Weights of a small transformer language model: 7 heads of 64, LayerNorm before each block.
Each number is 200 + 40 x the weight over its row's rms, rounded and kept within 0 to 999. Layers, rows and columns count from 0. The size before them is the row's rms in percent of the matrix's.

# up: layer 7 MLP up, 1344x448, rms 0.109, rows 286-316, columns 336-447
# down: layer 7 MLP down (transposed), 1344x448, rms 0.114, rows 286-316, columns 336-447
up286,093,228,207,210,268,240,169,190,234,232,222,203,171,209,204,168,183,195,213,217,203,199,226,154,210,192,221,187,273,184,220,136,192,182,150,167,154,149,211,247,232,205,207,176,179,213,189,247,141,221,226,212,187,195,282,198,273,235,244,219,276,228,208,217,242,186,174,232,240,187,142,133,191,308,240,237,169,177,198,210,261,182,224,242,178,253,230,154,137,141,159,219,120,249,191,135,186,174,290,167,292,230,192,144,181,239,244,239,220,242,178,155,273
down286,094,132,128,255,219,226,189,245,236,174,192,144,261,194,185,184,239,230,212,120,285,275,236,170,182,201,167,206,265,195,230,141,203,216,136,146,229,245,203,246,261,108,122,243,140,220,134,237,163,126,208,211,248,227,231,172,223,219,215,152,151,256,193,198,140,256,234,158,221,238,210,151,223,255,173,192,200,252,162,272,154,161,221,162,186,189,208,290,205,226,203,196,227,285,264,261,141,188,171,138,186,238,141,201,166,218,158,108,230,223,175,167,210
up287,101,224,187,183,157,229,214,258,210,193,165,156,244,182,160,161,113,205,219,181,221,302,146,135,150,186,182,181,239,169,293,232,158,229,197,207,170,216,119,201,205,161,196,225,187,246,174,212,217,206,217,141,223,145,206,233,151,237,226,244,216,214,213,202,188,208,163,143,188,147,148,194,183,202,148,222,217,193,205,225,239,228,220,178,152,173,141,299,205,188,107,139,202,89,208,283,198,203,214,183,153,210,267,179,166,268,261,161,184,237,195,179,186
down287,107,158,181,245,186,217,179,170,252,193,202,113,166,172,213,142,192,235,260,187,205,202,250,193,184,141,174,261,185,256,182,223,163,238,228,203,140,208,196,181,229,192,202,151,163,238,273,234,143,326,218,244,278,219,203,200,218,171,276,167,129,100,218,190,133,199,255,225,184,169,149,270,210,185,265,232,265,249,199,188,186,178,153,185,146,193,211,207,186,229,244,204,202,210,163,272,234,167,160,204,154,194,138,183,268,197,300,180,167,249,270,184,273
up288,113,225,236,193,221,133,186,247,225,198,211,148,253,225,223,237,209,213,227,216,248,210,212,187,203,240,215,183,127,250,177,178,228,195,147,138,217,214,204,138,229,176,168,217,202,227,127,315,159,219,207,185,155,234,250,230,162,243,204,167,172,211,187,235,222,168,148,164,132,192,151,192,161,232,203,265,166,185,190,166,209,170,232,291,200,261,243,168,168,218,254,228,200,120,195,203,181,114,247,194,209,179,175,172,180,217,227,157,220,176,215,155,179
down288,116,304,267,217,274,159,221,222,195,201,172,239,132,222,233,236,155,243,200,207,241,216,138,156,199,258,247,215,201,246,208,223,247,212,216,263,225,228,202,166,228,234,249,181,229,203,297,187,114,188,232,222,156,229,230,217,193,189,239,224,152,209,161,195,256,173,277,203,271,223,132,259,145,214,250,205,200,174,180,234,148,115,144,224,161,274,168,212,197,193,265,157,114,175,199,204,138,194,252,132,180,196,126,140,268,207,230,239,193,179,213,220,220
up289,104,163,166,229,174,198,179,146,171,228,157,148,257,238,101,133,215,164,221,238,209,211,147,194,248,169,186,192,172,269,195,276,208,192,265,213,209,263,144,173,194,182,232,209,260,191,231,149,253,202,214,179,194,217,181,185,97,260,183,201,186,263,212,115,233,194,226,191,179,194,173,166,189,170,270,213,198,205,223,273,195,201,118,233,299,207,161,149,201,273,258,222,173,191,163,176,188,197,211,230,264,172,190,213,236,210,178,189,220,164,271,215,242
down289,105,238,296,213,205,165,140,150,184,181,257,191,191,189,182,207,161,212,194,195,247,244,174,218,110,165,224,177,291,250,184,231,253,150,211,199,285,186,221,228,177,175,182,168,196,231,222,257,128,154,238,237,203,182,207,230,174,184,165,227,264,260,234,225,208,279,163,185,151,258,235,130,213,177,181,236,136,127,182,256,164,182,204,232,229,154,220,211,178,262,271,229,161,201,183,228,52,187,234,186,248,230,308,250,221,146,169,177,200,246,204,198,204
up290,110,207,187,241,266,247,239,236,193,209,143,191,153,263,134,168,192,227,192,195,228,215,193,226,212,247,221,149,195,110,259,227,168,211,157,191,263,251,228,101,155,238,205,234,162,199,128,185,146,232,255,188,255,237,233,196,186,217,174,215,211,223,221,193,172,191,196,217,179,236,164,209,187,241,230,117,245,248,149,250,230,192,194,188,212,185,195,137,231,165,194,211,106,258,147,159,140,126,149,233,217,159,182,201,192,221,244,178,182,215,129,179,190
down290,117,136,249,226,212,186,156,188,220,271,153,203,227,211,206,206,186,185,271,213,277,196,209,240,123,277,253,172,252,164,198,254,180,212,277,235,201,212,243,172,234,229,182,219,194,179,222,155,200,255,215,249,254,199,207,129,196,282,192,204,212,215,316,234,182,154,224,195,216,220,173,204,162,202,243,172,201,203,227,224,187,242,264,207,248,179,138,213,185,225,267,163,197,163,208,187,227,107,187,209,183,167,171,253,215,239,232,243,179,231,208,214,181
up291,102,180,221,209,189,140,203,177,145,177,188,173,195,106,156,207,206,202,86,165,150,256,101,197,203,195,150,306,191,233,221,254,186,152,138,134,224,245,259,188,168,158,147,206,166,178,300,242,241,189,226,259,180,174,214,280,195,183,194,194,115,207,201,197,200,185,149,238,179,154,201,150,183,193,207,201,258,189,75,207,202,217,204,159,267,232,262,224,176,160,244,152,251,286,182,208,173,175,215,203,174,207,171,275,292,129,231,221,263,146,205,125,120
down291,105,178,200,198,199,200,199,190,258,223,216,143,190,244,224,259,169,220,263,254,219,166,129,279,235,212,194,277,223,201,242,252,185,136,221,140,199,269,250,153,236,105,206,228,172,191,193,234,234,163,254,198,207,130,208,267,173,158,199,193,170,198,193,177,221,205,206,99,167,214,167,193,172,248,149,224,208,226,265,192,207,143,254,194,256,139,188,223,186,221,235,200,190,167,204,231,223,269,217,163,124,179,217,265,130,143,220,248,265,202,229,238,213
up292,105,233,176,243,150,219,206,247,189,235,200,225,161,204,213,223,250,248,215,175,199,267,158,190,183,259,283,242,114,196,178,275,237,127,163,135,196,205,227,203,196,208,244,190,187,167,129,277,245,147,191,201,240,90,202,167,227,162,222,186,155,287,215,168,225,181,178,157,211,233,211,174,200,170,263,278,156,173,158,177,222,254,201,143,181,264,145,272,143,216,204,222,177,210,227,200,230,248,181,240,127,190,216,166,162,193,125,184,246,182,200,177,192
down292,099,216,156,202,203,219,182,163,199,174,308,212,228,161,268,198,212,163,157,201,230,154,273,241,239,189,129,180,216,160,169,186,155,290,178,191,172,138,98,154,199,204,184,217,212,152,131,154,141,228,211,198,188,176,148,174,211,154,173,232,183,157,189,143,205,272,202,202,240,180,176,204,238,198,186,186,260,196,268,229,194,173,199,300,246,173,181,161,204,166,208,212,178,192,212,225,159,227,174,238,229,248,187,250,168,216,189,159,172,183,217,256,209
up293,107,183,102,143,157,185,286,239,269,220,248,221,116,201,217,156,213,163,227,232,104,149,146,173,255,145,186,256,202,208,196,210,197,208,215,241,128,143,222,170,310,186,263,204,136,170,234,173,132,203,251,229,163,179,214,221,147,235,192,182,229,207,183,226,215,210,179,160,103,172,167,140,258,216,260,183,192,171,132,232,243,212,252,236,155,180,205,228,187,234,199,188,172,177,158,233,176,231,196,170,163,210,160,186,198,241,167,224,145,210,279,139,153
down293,110,174,259,180,237,139,151,220,194,257,257,251,246,226,186,77,211,239,207,175,181,183,302,216,283,137,202,237,94,225,176,148,176,124,144,272,180,205,269,171,154,237,211,144,173,202,175,207,249,184,191,155,245,237,238,242,258,196,190,156,232,196,182,229,225,233,194,191,226,211,201,134,140,150,184,215,129,145,228,245,297,175,243,201,208,178,116,102,150,208,202,160,210,151,203,215,222,182,216,182,247,185,185,145,206,215,281,179,143,176,233,233,209
up294,095,223,191,252,122,157,197,153,249,248,250,128,209,192,191,217,144,229,269,223,191,190,294,126,175,191,181,197,227,177,178,240,177,291,163,196,206,117,159,234,160,165,256,219,166,248,120,136,222,152,129,246,270,238,240,243,236,212,228,317,203,167,157,175,209,172,195,261,200,245,151,212,229,231,193,212,242,169,214,218,197,209,166,178,249,108,246,149,247,176,227,202,171,246,201,161,208,163,280,179,221,232,170,241,198,215,229,206,222,256,155,254,232
down294,094,182,237,253,211,209,252,192,237,259,241,211,173,142,147,242,200,192,229,178,108,245,172,97,166,183,249,182,197,218,208,260,190,287,155,154,206,215,155,216,265,232,191,207,202,217,263,153,215,171,309,237,260,208,248,179,196,201,245,243,215,187,201,213,187,138,209,272,212,166,294,187,165,172,155,161,198,165,206,146,174,116,258,160,164,251,181,247,193,183,297,235,137,189,161,174,251,104,217,268,194,180,198,198,247,259,218,221,241,252,191,204,222
up295,106,217,188,214,209,221,185,140,99,201,222,286,169,210,189,225,224,195,201,217,216,183,238,205,172,253,189,121,219,244,189,201,210,169,260,212,236,175,195,235,173,246,177,169,191,182,147,200,267,209,216,265,173,247,168,215,149,147,181,161,231,218,212,103,129,255,175,219,133,115,318,165,256,241,229,185,247,171,208,181,220,165,148,280,203,203,208,206,107,219,227,246,148,151,210,165,191,185,158,188,249,245,183,246,180,156,188,176,211,177,144,204,225
down295,108,234,170,282,223,257,212,189,271,173,172,222,226,238,169,211,210,209,181,139,199,119,157,188,276,154,165,140,209,229,180,174,165,186,267,281,224,236,197,231,251,149,206,191,275,194,175,222,220,189,205,286,208,119,240,251,214,215,219,241,160,224,210,182,258,188,149,242,188,189,253,204,172,253,158,232,208,253,243,171,254,141,136,183,203,207,308,139,163,156,254,208,159,219,193,154,205,145,245,229,231,246,174,175,224,187,163,155,126,179,199,199,217
up296,100,203,198,176,304,204,193,180,115,255,230,245,147,203,201,222,222,257,188,214,162,258,175,176,164,259,214,214,222,173,272,151,197,205,141,202,264,242,167,165,158,204,227,182,207,226,228,185,190,223,214,143,136,202,253,110,159,222,240,194,157,101,285,206,204,143,160,199,193,161,82,215,239,173,179,212,231,167,154,260,188,158,165,123,176,182,245,182,159,226,230,271,221,205,209,277,166,135,179,225,213,248,239,146,248,214,216,238,148,111,206,240,218
down296,101,175,219,148,161,171,181,170,214,210,229,109,203,200,202,173,190,158,214,186,155,265,212,265,219,146,257,243,204,194,193,236,166,270,180,221,191,204,165,255,130,202,253,260,163,142,259,232,168,173,198,189,174,128,185,143,140,109,172,162,207,120,198,231,193,239,235,266,140,160,267,122,156,193,263,116,199,219,234,261,223,172,128,166,215,224,206,208,155,193,202,242,201,145,230,195,184,239,165,271,232,141,150,182,253,268,229,147,230,251,240,201,196
up297,086,177,211,218,231,284,244,220,112,177,150,237,164,132,210,187,213,157,55,192,209,236,177,159,192,134,215,176,222,183,148,199,114,212,294,239,210,244,184,142,207,219,231,217,160,85,187,289,197,225,197,241,201,172,150,267,203,177,174,223,198,177,183,263,203,167,188,208,188,190,146,106,157,182,166,173,183,232,159,179,219,182,203,248,222,136,189,248,248,206,193,221,174,216,223,126,153,305,212,198,173,149,193,212,191,198,182,197,237,243,234,278,171
down297,083,241,256,163,211,252,167,201,215,216,249,184,221,202,196,291,215,220,211,158,214,180,138,232,236,243,178,98,200,153,234,227,178,210,291,210,113,194,186,218,217,186,158,176,219,204,253,232,243,150,210,165,166,264,142,216,222,83,156,208,187,182,183,186,190,174,93,250,235,180,195,176,118,227,211,179,211,197,213,199,171,209,226,228,79,238,165,131,161,184,202,163,169,230,245,235,240,165,91,228,172,274,185,197,246,247,188,211,198,131,173,113,153
up298,093,148,231,209,163,149,179,197,225,181,175,235,227,156,208,133,275,160,79,217,151,232,221,224,156,184,148,150,220,194,301,152,226,93,238,125,207,227,170,210,166,208,213,208,240,223,226,215,277,203,185,192,242,201,222,245,179,151,143,217,162,197,164,176,276,203,181,156,132,218,223,220,152,161,261,212,188,169,136,202,136,167,189,149,222,211,213,160,258,158,125,194,255,192,145,243,180,203,213,211,205,202,232,266,193,144,113,216,169,209,193,150,236
down298,089,206,196,267,110,182,168,184,175,213,170,133,203,168,205,171,222,134,179,257,242,201,197,192,183,275,142,179,210,301,260,187,200,219,202,194,237,181,225,144,204,172,192,264,137,227,222,234,223,196,166,136,176,253,166,217,112,212,172,211,184,287,208,242,160,211,195,202,255,154,284,161,234,190,181,252,151,269,223,199,152,275,126,185,251,202,230,206,174,188,207,219,132,225,165,243,212,144,209,233,211,278,268,175,274,256,212,247,217,186,191,241,187
up299,090,206,215,200,197,233,204,181,137,315,135,251,181,204,202,214,192,181,206,233,215,107,251,224,253,241,111,224,204,261,217,206,215,205,191,217,251,166,220,142,92,156,201,292,230,221,117,199,211,201,222,287,200,207,224,128,177,234,221,168,139,79,222,177,218,238,134,202,155,226,213,183,154,216,183,226,209,107,181,226,178,167,198,185,211,85,186,212,249,234,224,193,234,174,174,165,249,206,214,199,206,164,155,161,173,186,181,268,214,149,150,175,260
down299,096,185,182,202,288,227,172,174,255,194,185,148,204,148,250,156,216,203,222,184,182,197,194,204,230,245,196,170,204,163,278,156,176,238,193,204,206,249,221,221,188,173,184,232,179,217,155,221,165,150,143,313,219,208,130,221,227,142,221,234,217,226,171,193,182,207,260,117,199,188,200,165,223,164,298,248,227,242,194,197,279,263,234,245,211,205,172,170,204,265,177,125,226,227,267,258,201,190,204,164,143,229,203,176,167,152,190,159,146,213,231,224,164
up300,095,230,187,251,170,159,225,271,222,270,247,235,248,252,216,194,180,179,173,123,206,258,168,199,222,195,185,243,173,219,155,198,234,177,226,198,166,216,242,148,156,249,206,187,166,172,266,132,274,259,225,237,123,207,179,178,179,267,190,249,198,162,222,195,156,209,221,172,159,252,182,215,187,188,189,230,257,184,99,162,190,135,224,191,167,127,280,183,226,168,192,150,178,202,187,216,258,153,165,157,212,211,198,244,186,273,137,156,171,244,230,230,220
down300,099,239,215,288,254,194,202,184,198,234,248,131,299,155,203,215,203,170,207,135,175,225,176,200,146,267,202,182,219,152,155,208,183,175,226,188,209,141,212,138,179,229,184,221,154,268,206,190,208,231,186,98,207,144,170,270,225,140,187,182,233,245,160,220,181,203,164,182,199,202,171,206,243,114,248,218,192,185,186,230,150,238,149,228,200,282,286,136,181,178,161,176,254,247,194,200,200,181,222,182,189,170,193,179,229,221,229,222,166,224,115,225,276
up301,095,227,216,144,143,187,197,253,261,138,127,229,168,208,189,176,235,157,205,277,155,184,178,194,259,270,259,275,139,233,280,225,199,158,226,196,138,186,177,188,209,268,237,203,178,184,103,188,215,168,233,190,169,220,207,222,262,231,194,136,233,250,185,111,240,227,247,168,244,253,155,284,139,182,229,192,165,266,169,201,222,181,182,210,161,138,265,195,182,224,183,191,171,205,182,182,181,184,195,240,180,192,214,294,250,266,155,166,175,238,272,214,188
down301,093,190,189,208,155,173,189,161,224,304,209,203,148,152,182,257,167,108,222,162,198,247,205,203,209,224,180,146,166,228,233,131,206,183,230,229,152,194,186,182,178,195,196,191,232,166,218,223,207,219,158,180,177,217,221,222,232,236,221,221,284,133,239,224,143,130,205,157,269,164,174,156,230,212,141,160,132,228,233,223,180,193,203,209,142,243,199,171,154,165,263,174,252,236,212,144,121,206,251,170,135,151,252,218,152,220,186,129,202,153,217,260,122
up302,104,181,227,170,174,210,250,195,176,124,156,199,249,228,202,249,162,242,112,175,193,202,173,211,208,191,222,191,227,252,216,160,208,212,139,132,233,216,230,149,188,217,131,191,225,200,138,208,259,197,146,167,174,207,151,209,190,290,225,202,199,139,132,156,180,184,185,191,169,198,274,244,173,211,233,221,189,172,136,150,201,187,223,140,196,212,198,146,240,171,195,135,171,194,208,148,219,179,117,197,185,121,172,236,244,215,206,277,163,226,271,158,215
down302,111,230,181,255,222,222,225,195,206,275,154,218,165,182,157,178,240,259,189,158,219,231,243,229,208,279,183,150,198,157,106,186,182,256,183,237,131,254,120,148,189,243,265,174,230,167,175,199,186,221,230,217,215,212,208,179,183,185,217,208,244,211,140,224,209,167,217,273,219,225,189,185,175,152,238,182,234,124,208,214,272,231,177,222,160,205,241,192,163,287,218,254,234,215,233,157,130,157,185,244,107,159,184,257,185,170,191,148,186,163,243,185,161
up303,102,220,166,201,174,174,229,123,288,227,234,209,142,226,138,150,175,197,260,207,249,157,134,200,220,239,128,320,209,219,226,284,245,163,267,249,142,199,229,224,239,265,260,184,194,169,160,170,147,269,228,197,242,199,216,245,229,254,148,196,181,244,245,204,152,137,206,237,171,229,195,190,275,201,150,157,200,230,257,220,205,223,204,172,181,218,214,208,168,275,172,145,211,183,237,239,134,132,195,236,252,140,220,156,182,208,185,234,183,177,246,212,131
down303,098,240,215,206,160,142,143,253,190,189,191,142,202,177,247,214,250,218,168,191,181,245,187,215,243,195,156,157,192,178,241,239,258,264,157,195,145,207,264,247,144,214,225,163,193,231,186,268,249,176,129,101,210,181,213,164,223,190,199,126,190,176,217,172,189,243,197,181,256,135,254,247,136,218,243,196,169,262,134,190,210,195,216,283,226,172,177,176,247,205,263,212,212,237,242,262,96,171,253,267,183,220,194,193,224,212,212,231,194,238,233,203,235
up304,103,157,166,187,149,168,233,219,159,262,216,249,123,246,267,166,186,206,135,216,129,194,216,196,169,181,235,151,176,180,176,179,251,236,218,130,198,268,238,226,198,151,166,207,196,224,216,195,206,207,209,208,159,169,234,140,188,207,171,194,132,202,246,235,160,142,183,209,174,173,197,201,208,185,236,161,207,172,168,171,243,162,214,277,323,175,214,237,235,196,243,256,237,284,151,179,222,175,208,185,203,234,163,234,250,182,214,164,156,187,206,230,252
down304,106,171,198,172,193,169,220,153,277,180,113,279,233,137,201,227,150,105,167,195,216,179,158,199,229,194,223,237,189,262,229,235,220,183,184,202,232,198,167,279,237,255,131,162,157,215,186,169,203,179,204,231,248,181,248,205,212,226,219,182,189,181,177,223,167,179,233,219,159,160,231,219,241,182,182,224,161,183,195,220,216,158,205,174,250,193,171,219,232,203,235,149,237,169,275,141,204,137,201,212,191,228,257,249,279,237,254,221,167,168,259,153,181
up305,102,162,215,211,243,166,273,183,243,195,215,204,186,228,180,188,221,222,228,186,189,167,175,197,260,173,211,221,135,258,181,228,215,191,190,175,225,167,250,189,144,223,192,149,196,261,237,214,135,206,236,229,215,271,188,144,150,210,199,215,202,208,271,226,167,234,173,190,133,229,146,167,240,228,175,175,168,224,156,242,151,173,241,148,172,214,140,183,239,254,260,276,207,195,203,165,223,197,206,192,241,232,164,181,269,151,256,232,207,227,237,231,162
down305,110,253,295,223,197,241,203,178,200,210,145,216,139,168,205,130,146,235,185,251,195,165,208,238,176,193,200,136,234,203,220,230,256,165,182,281,236,247,213,218,236,242,196,221,258,186,180,152,295,222,205,178,227,159,203,171,252,174,255,211,238,174,183,160,181,230,215,161,163,197,168,226,299,198,170,219,158,201,236,201,211,212,173,249,256,239,178,211,199,239,235,178,200,246,149,175,198,153,162,164,193,161,252,191,176,207,137,177,116,193,223,197,206
up306,097,252,243,196,223,217,189,203,129,198,175,163,100,170,284,205,240,148,192,205,221,217,138,166,213,249,243,187,207,236,157,271,161,212,238,163,210,141,161,161,217,267,152,149,190,277,182,172,135,185,262,262,226,210,245,207,213,206,168,189,179,205,265,242,178,224,281,198,158,221,171,256,150,218,176,168,153,172,221,255,205,154,191,200,124,199,220,221,173,235,220,217,217,204,187,153,251,201,189,182,251,229,174,199,122,244,229,183,177,274,189,199,231
down306,097,173,167,215,202,235,186,194,167,192,246,189,198,215,143,199,202,232,299,190,119,192,248,180,207,193,242,154,202,204,172,203,185,142,137,196,153,203,220,183,168,137,263,229,242,241,127,271,253,220,157,205,129,185,219,279,239,193,207,212,187,248,136,236,215,199,120,188,174,212,120,229,218,314,240,183,211,267,248,204,218,180,255,225,198,236,249,101,252,208,200,131,178,271,96,220,124,182,219,205,208,196,152,232,183,275,246,148,201,164,233,122,175
up307,107,204,177,175,166,136,288,175,188,121,212,214,166,258,190,167,193,192,214,163,175,218,212,197,158,143,180,226,213,210,195,246,184,267,190,202,200,258,270,181,260,123,173,238,189,195,191,170,206,219,215,161,238,188,220,167,198,183,228,184,234,138,150,158,131,250,271,225,291,203,179,180,197,208,165,153,168,174,204,240,223,156,221,193,218,251,160,252,253,195,210,273,172,222,160,139,159,218,211,163,195,233,224,195,159,232,154,180,211,171,140,217,151
down307,108,180,145,234,152,207,158,188,247,238,192,188,236,209,216,157,166,250,263,166,255,221,219,163,198,215,183,267,146,159,183,214,184,203,205,158,244,234,170,230,183,272,210,182,270,123,157,149,292,240,229,186,234,140,227,235,218,155,168,182,241,257,191,140,150,167,261,159,182,179,240,213,175,195,198,212,242,205,177,84,203,188,243,188,187,280,168,202,235,259,162,150,120,210,174,219,200,120,170,232,136,195,263,144,189,178,223,223,223,177,156,195,234
up308,096,273,191,132,209,226,161,186,195,243,200,184,203,185,211,225,164,185,133,113,158,182,184,158,240,161,232,142,197,253,134,277,242,106,285,188,177,182,140,95,158,193,151,175,174,227,126,229,236,230,220,185,137,200,162,89,211,252,207,261,278,193,243,239,175,162,160,212,212,190,254,268,183,259,193,180,200,228,156,207,218,189,126,223,287,148,224,178,246,196,216,241,260,182,223,194,151,164,206,263,233,163,235,138,143,208,191,156,164,189,226,205,248
down308,090,202,179,246,231,194,255,170,160,181,137,127,196,225,230,242,161,191,182,252,201,177,165,227,214,184,280,145,237,178,239,186,246,252,209,203,135,231,204,190,277,208,219,183,171,131,231,138,278,258,174,160,181,226,208,201,228,229,195,189,170,244,186,235,310,248,200,146,149,253,233,205,251,138,146,162,110,138,244,133,178,230,198,282,192,236,193,248,257,137,192,156,257,181,257,248,159,129,170,203,305,236,197,192,195,247,184,192,268,178,148,206,183
up309,102,180,227,132,184,245,213,107,179,192,149,199,271,213,192,200,192,248,223,182,174,220,202,166,217,222,164,171,170,227,161,227,200,192,123,198,246,251,167,238,241,200,131,216,184,239,242,173,208,138,239,183,172,227,172,251,201,122,210,199,174,191,175,188,157,184,199,121,233,226,149,231,216,152,167,182,250,202,200,217,248,222,245,217,174,246,185,168,184,227,240,255,206,211,195,188,210,175,154,193,192,242,208,196,103,209,237,186,192,171,231,169,235
down309,100,194,154,238,244,113,234,175,244,276,121,166,157,203,176,220,233,296,143,150,226,209,203,209,183,173,222,203,202,159,228,174,230,183,213,176,280,247,220,181,189,154,237,230,192,147,194,126,210,233,259,136,181,224,275,243,197,138,276,203,74,230,210,173,166,205,210,182,250,219,160,155,128,215,274,185,198,209,177,191,259,191,283,211,190,195,176,190,258,192,221,159,103,138,164,238,196,224,253,214,196,207,233,198,180,228,116,236,275,191,209,169,246
up310,096,125,208,292,226,250,133,212,247,146,158,152,238,157,146,274,231,200,190,221,216,227,186,212,206,198,157,217,149,186,120,174,218,232,281,177,216,175,169,214,209,149,201,211,196,296,224,109,233,176,241,232,177,146,204,204,273,248,201,221,202,186,204,187,203,259,214,183,185,209,214,220,175,232,119,177,247,260,181,193,208,153,225,219,222,214,272,255,194,215,231,201,203,171,239,189,141,194,192,139,129,179,181,194,195,253,252,184,239,238,200,217,258
down310,103,221,167,182,221,246,183,168,263,184,245,185,143,170,165,167,258,245,197,202,279,250,171,236,236,167,245,185,201,240,247,219,239,175,161,184,209,214,170,189,195,176,156,184,233,200,318,163,186,152,197,213,142,256,210,222,140,124,136,236,237,200,202,170,208,169,257,123,240,211,215,178,209,187,243,275,205,199,170,188,178,215,228,169,168,64,210,176,196,270,149,182,182,156,146,177,174,180,196,210,192,174,165,179,200,220,120,182,249,142,145,203,207
up311,111,223,161,173,190,157,223,198,194,197,204,171,218,147,144,222,183,176,153,228,186,190,219,206,107,209,184,147,165,235,218,235,323,237,229,187,196,192,214,169,151,185,190,220,205,221,199,165,254,108,197,206,203,129,219,241,148,277,305,118,201,160,186,178,161,245,59,221,223,203,187,215,190,191,209,261,207,204,252,284,210,187,211,170,224,240,162,218,232,220,267,170,156,187,144,167,153,159,162,216,259,201,184,203,266,229,227,179,269,277,270,193,172
down311,113,120,235,292,211,251,198,202,175,209,268,228,187,211,203,213,148,164,94,191,151,249,223,216,243,237,184,219,234,211,209,168,174,186,195,153,237,218,174,129,195,275,212,240,220,250,227,183,147,214,189,199,240,253,126,199,232,235,136,257,213,160,254,193,225,199,235,233,224,177,163,230,145,205,233,202,172,266,240,128,216,169,194,207,201,193,159,130,146,227,221,141,185,191,187,161,253,236,210,223,168,113,291,178,181,194,187,221,206,190,198,127,231
up312,087,207,188,346,271,197,284,129,195,157,195,209,171,178,214,212,167,222,271,153,221,319,198,226,195,163,187,172,273,174,181,161,188,201,233,171,144,184,143,213,177,231,217,223,263,218,234,191,186,141,202,207,250,268,150,209,187,174,190,285,179,265,196,174,227,235,154,225,154,153,174,221,184,241,148,121,203,137,170,253,236,201,200,229,199,182,203,217,214,264,201,182,208,150,195,229,191,228,254,172,201,151,235,204,180,200,248,212,171,206,212,157,194
down312,096,177,212,221,112,149,221,132,146,193,266,218,234,255,201,150,222,171,261,128,180,172,211,210,217,172,213,101,158,200,168,165,220,213,211,217,216,197,185,193,200,167,165,152,168,134,235,186,184,211,227,193,174,177,252,164,209,249,204,185,195,168,258,198,266,190,190,128,210,149,157,254,248,165,218,222,179,274,172,244,185,222,241,117,223,171,157,225,163,236,141,223,152,147,196,186,218,204,239,172,196,208,173,118,265,209,196,173,204,229,191,197,128
up313,099,168,171,231,200,151,218,250,259,173,117,255,236,223,220,164,187,227,238,257,285,248,155,152,222,209,162,219,204,235,174,225,172,199,231,175,183,174,192,226,206,230,273,126,237,199,222,196,249,158,246,157,244,132,223,184,216,163,207,243,191,226,166,184,156,177,184,221,165,191,200,240,152,214,243,188,221,188,152,162,225,201,170,207,153,195,210,224,210,172,240,186,214,197,181,62,146,192,175,196,295,208,190,215,233,175,167,110,155,171,170,160,167
down313,096,222,137,236,183,193,252,215,188,235,187,131,151,211,121,205,151,157,231,204,244,254,205,259,192,125,250,147,173,230,238,253,196,232,199,154,264,232,258,213,231,172,192,166,196,301,255,359,186,179,261,128,180,219,169,163,171,255,201,141,251,192,171,173,205,175,223,191,221,144,199,171,216,186,167,150,199,190,106,177,236,288,202,214,138,183,201,196,126,217,162,206,284,229,181,171,179,181,180,173,154,146,276,184,203,217,138,193,190,199,187,205,144
up314,102,228,231,184,221,143,219,263,198,220,177,185,267,244,249,178,177,218,165,201,168,262,202,232,184,150,167,218,207,192,207,222,252,222,209,215,161,225,245,246,186,254,134,148,187,257,185,207,184,224,228,128,187,199,241,198,205,174,249,152,266,194,235,216,122,242,168,177,190,171,133,219,139,279,194,215,214,234,202,212,186,229,119,139,151,280,231,220,242,134,217,210,250,234,145,238,230,180,144,141,212,215,160,159,192,198,237,181,252,171,130,238,240
down314,103,193,202,129,287,209,218,162,228,176,174,214,278,220,183,171,221,276,197,216,129,242,195,242,171,191,201,212,183,210,227,139,238,201,220,238,120,229,206,175,256,281,223,150,246,197,97,176,198,238,160,197,191,235,140,248,242,144,221,229,205,213,242,244,242,172,164,281,207,241,151,217,246,193,191,106,177,216,228,120,261,203,214,219,204,187,166,261,252,157,197,218,240,186,201,123,222,235,223,192,154,211,250,164,283,169,178,215,230,221,150,246,211
up315,104,221,189,240,253,227,240,245,203,225,230,218,178,204,204,241,192,227,221,240,225,229,193,141,133,205,166,195,270,158,151,184,206,207,177,235,172,171,167,185,223,226,206,166,184,166,139,183,178,174,158,173,117,174,205,214,195,169,184,190,257,215,218,137,192,281,259,290,204,250,176,208,207,197,243,193,239,195,155,199,186,163,299,210,211,219,225,171,220,292,181,208,225,172,156,145,240,204,219,230,205,261,243,243,143,230,237,291,212,146,182,240,217
down315,110,130,177,164,145,155,231,186,159,164,140,137,208,147,225,164,193,201,223,199,172,205,182,214,139,152,230,241,222,228,223,213,221,175,186,230,147,188,229,228,154,183,155,222,193,237,243,272,200,161,241,182,176,261,182,231,170,194,221,309,265,158,164,162,260,195,208,221,237,292,154,229,198,201,208,198,213,117,178,186,240,218,143,212,168,268,177,205,162,195,182,206,269,272,237,187,176,207,238,128,182,278,191,279,223,233,230,173,174,210,160,170,179
up316,098,222,162,161,231,170,181,237,240,253,172,117,184,206,221,257,192,244,270,196,194,202,242,224,172,177,214,219,90,183,245,170,202,178,175,224,241,232,160,197,201,176,165,106,218,213,179,184,223,217,254,223,229,218,218,269,263,164,198,234,205,223,190,136,141,185,232,178,186,237,211,200,153,238,155,210,232,224,177,216,200,271,179,72,171,202,147,203,140,187,165,205,180,156,145,204,239,156,185,206,220,199,174,224,244,174,241,153,177,262,188,130,234
down316,102,240,142,126,177,187,117,195,192,176,142,187,207,174,217,210,177,221,164,191,232,187,253,179,215,206,174,230,149,189,144,208,156,219,146,182,181,194,170,252,242,239,93,188,228,227,250,216,235,172,215,227,134,181,221,230,159,187,205,218,139,208,137,158,195,238,118,174,158,243,291,222,224,162,216,128,189,232,244,290,176,206,237,187,190,254,167,128,112,132,162,181,136,190,203,195,211,193,189,188,207,220,156,216,259,141,151,193,230,161,233,190,230